{
  "n_kv_head": 1,
  "rope_fraction": 1.0,
  "qk_norm": false,
  "init": "uniform",
  "init_std_qkv": 0.0577,
  "lr_mult_o": 0.802,
  "beta1": 0.95,
  "beta2": 0.99,
  "warmup_steps": 255,
  "schedule": "wsd",
  "decay_fraction": 0.806,
  "decay_shape": "linear",
  "doc_mask": true,
  "dataset": "wikipedia_en"
}
Each number is 128 + 32 x the weight over its row's rms, rounded and kept within 0 to 255. Layers, rows and columns count from 0. Numbers have three digits each. The size before them is the row's rms in percent of the matrix's.

# layer 3 MLP gate, 320x128, rms 0.102, rows 220-234, columns 64-127
098:136125119119171150121068134146086156115088107115137095096109145143130125161089190178108213113131131109144145105131121147144124146101119048174109115064127102181145097155105101103219083149129147
092:146166119142118076148135158086119146155117109162131080096113132100122123103131174129060142119122130164159163129143109065124117133088119086134098139139111121109143131120134079185191128171128157
104:122125087117215172126170133105133080166125167058125086065123141122138158085104138120136153099079109098083079221154128103162075152156116114165129188199158121110182132149123106094123135147110137
111:146167109149096150099066125112157106067089170132121144136129113113116161172170124163133168118150081117154084130146103116134130123107094086132133103140120069121138112172127100108126110082122123
112:172136106156139142147166116129116112175131153120138138080081156150066124181136141125169151124122186140146169103124181093110095097092134138093137101122130111073130182129216147065150215155146179
104:112102132177116107102152133134084131076194131161124119098130030117040148111150128159168128127100092164116121130113070104148092130107122128110076135155097160147073065116096092169155128156143094
108:163097180082147149142125009126155125142086121101123145140161094127129219155108088132171142113103156115128122100143151097092083106114115126130128126113124127134148123109093125096156108091087130
102:175160124115158176082067134101162121124132179129146116104101129103111154184104082131089127107154133139148093148129107160149118150134122121101132157094200086077127144130139092157121128168141123
106:134093117123175178081141181120092129110158127158095072157122162137136128145201106152131196142094142169104093174110112105120052202101083114138113138121125115154117118144125070046192153084152151
094:119160135143146106100150094089111069154193129112104094145122124105087135167117133159112133125094152153141170141150133154097138129126116171152139162118153104032132129053178170125121077112163128
094:102106151105130138169058124150101138081095132076102126147166153077118150125105154086116110111130090052131122088193134085130148114111084112127120160153184073150110121110121070137104087090126126
108:173089140159105122135126109110097102091113103092117102191160069170085131137138094112158125153100151120093131137133132170090100067141118111144137140125131144145177187122097111123109087147056056
107:087120159193144128137174194046106085138161149136125131138138147097129126149126124147138117148106183118144153153132072142120106138105145161113126129080094102131104183142112092141092092103145132
103:085098133144089116139120105106187163051104126113130124154122113159078195086094118085136099151172169114128087093177204128086149101144144170092125162150108123106106121074093121163091133144092117
093:122126130188126112107120182038066143129144154065183094132119163123135118115166164145081154155082183114135147150110060093149172169103135165164153143099100169134145151128071096124107150114140167
# layer 3 MLP up, 320x128, rms 0.1, rows 220-233, columns 64-127
090:125136110119111110171151149103130167174106152140118073125165167119128232069076153147153098131144148042089092140189171113150109138149116125100158142132137146143138153112123069124084122142095121
088:173080141114163148123123125172114170094111147090084119182218090146138135145142100163198162191124049104161087126089096145108053065154117153127111076153134111151078134126117070142106113154104092
101:138135127129170123122091155142151115138115192098162121107080184159140071158176134170163180128115111162131094151121096160165144160078093191142113144109095121119114127192114158066154129127110200
105:150052197132154132139147116151141153153098112130152099115157056156152093081094097118074176135142143119134095148140169146113104137124121132125062141103109149154132097119122133155157158121146120
107:147115148118129155109110146185138100144111135127090116116228107119130008150114067153175136235176070170114093118133124119129062127129182133166116100113123104144067054142101098119153146152133137
111:174139122125078085140145136131145144161176123175138102152106121087139129102102051115158113089075153131133125143143139167135140121096075142092131192104153121129099104143158152118181141123164132
104:159150137113111148140120147149129118135100112099093182147129084184131171099112080213103134159131078122111118089174121159106114150144122081195115131079077090147021081177126155074198130172138158
102:137148106169162146125130206133125091104131125102148133120139109164112116101155110119145138141126165159169132098046141093096060061142151148081130154152123163097120217071096140127092136123123091
111:146152171099116103092131152137164209146149156158100164155115056069126099167122088140106136193124135112135125102173114114130106059117133175108147088182106110171120098154106181202152108172146144
093:170182155139125077117151134117070058124187139163111119098118125109113126114128056149103083180111053145118146181137099177147098145108144169143145159084200138102166139067191099137081107111172150
094:141152104130129147091144139112133149178150110171125147138052156153089035147190091147093120128110163136102060097167153142147133080138166163152199128058151068081091160116139091104178105131191167
111:116103138126106132143135078141087116155142123161131126142222097164141146097114086100158107090178115108171175118181116169107100139076141090118103141061095101161103118134103108117183118205123169
108:135191122103162190127169098159148131153129106098104156084168141075116108083089119142103138136131145158136117165054119127140115096112112104122141099127165143099177152079159102154170140126164103
104:127155099128151161119087098107153119172134120128093059083107133114140105137135188115076093124126150100130154159134095093175075199169133138132069112090104109131132101146146150037166079159106153
# layer 3 MLP down (transposed), 320x128, rms 0.116, rows 220-233, columns 64-127
095:121159138106167145177121167159116123091133126152098069106163098151121169100112115196138124183197204164084127153128110088191082175128105078159158120085094117169166088085157112133158081118163122
092:074139122135098115186064128097115121137160109170117131110148103140165110168143086168065114150151160137160133103143117109156128131117126163129140100078139195131161092118082117142115185142159120
100:070176183134134132126129099103071174122186151114171150148115130147117084173142152149175160109168124153114142144143105112122099123121152136141070084169119173147158141119083101126150164079105130
103:144173109197160050122131170148120112099129149112133159160163090114109150154108144093130158103111099238139122152150087113108160184112186152063145082123093146125128096119135152136122093099092172
104:130097167090106142138158130046114144142164102142127172120070150186111174134125140098083103104132120067106092093124199167196142079070079181165166139168147119075148131103137138138082147136093116
110:079142130086160130088111099193115101168054145113164152139101176042111109138096186134134120107118134132161103139188192124144121134080106165070138117160122089103110128143121083214116096112134119
104:127112120194131134076105162136144180128184094082138157106115164200160174085132177136087139137171098152167069165123160135118184086115157131116133141139153146104153115143144079184160063147212167
102:157136112142123165199151104081135077090109146110134077097090105177127152112109146176099140065112129122111155113131138131066172139127108169097165139171119108111171168129101130114096237115118111
106:122175083149178133149185119103155112155075173120139161104015086102074101186139118113103147117109141152086119107115164176120171075121109141146162138140153150139130143176066120160133087132113111
090:149099120126117151102095125168127192093128146145115109084136122118149131062125112128133116091137094152111139139113152115121086044082171116156066124155092131199125153177108096133111089162111109
097:121101199099131174189139143120078125100121172145078164128151147111129169154070084149130142186140106077154170174122094113146140148071103098150107139178085159157150112085110131163128147092098138
110:145185092135137099065145232142119124115082139112141134087043107115126133143083177166108150103160095217136093098145117077125131138146196175100117120096090128098131096082113131164074115125170133
101:070116143181160149065123172128106133117125090156047100106110177126133139099149096174115161096131123092189115154169139181111138120213158157183144125123133139129089116146179098094094154097177138
103:112100160138083167157104185101159121124173107103141145140140132170176198113081121106161128102104124076096099180139124126129141155096099150074124164138140151147130040064145098122071190157063132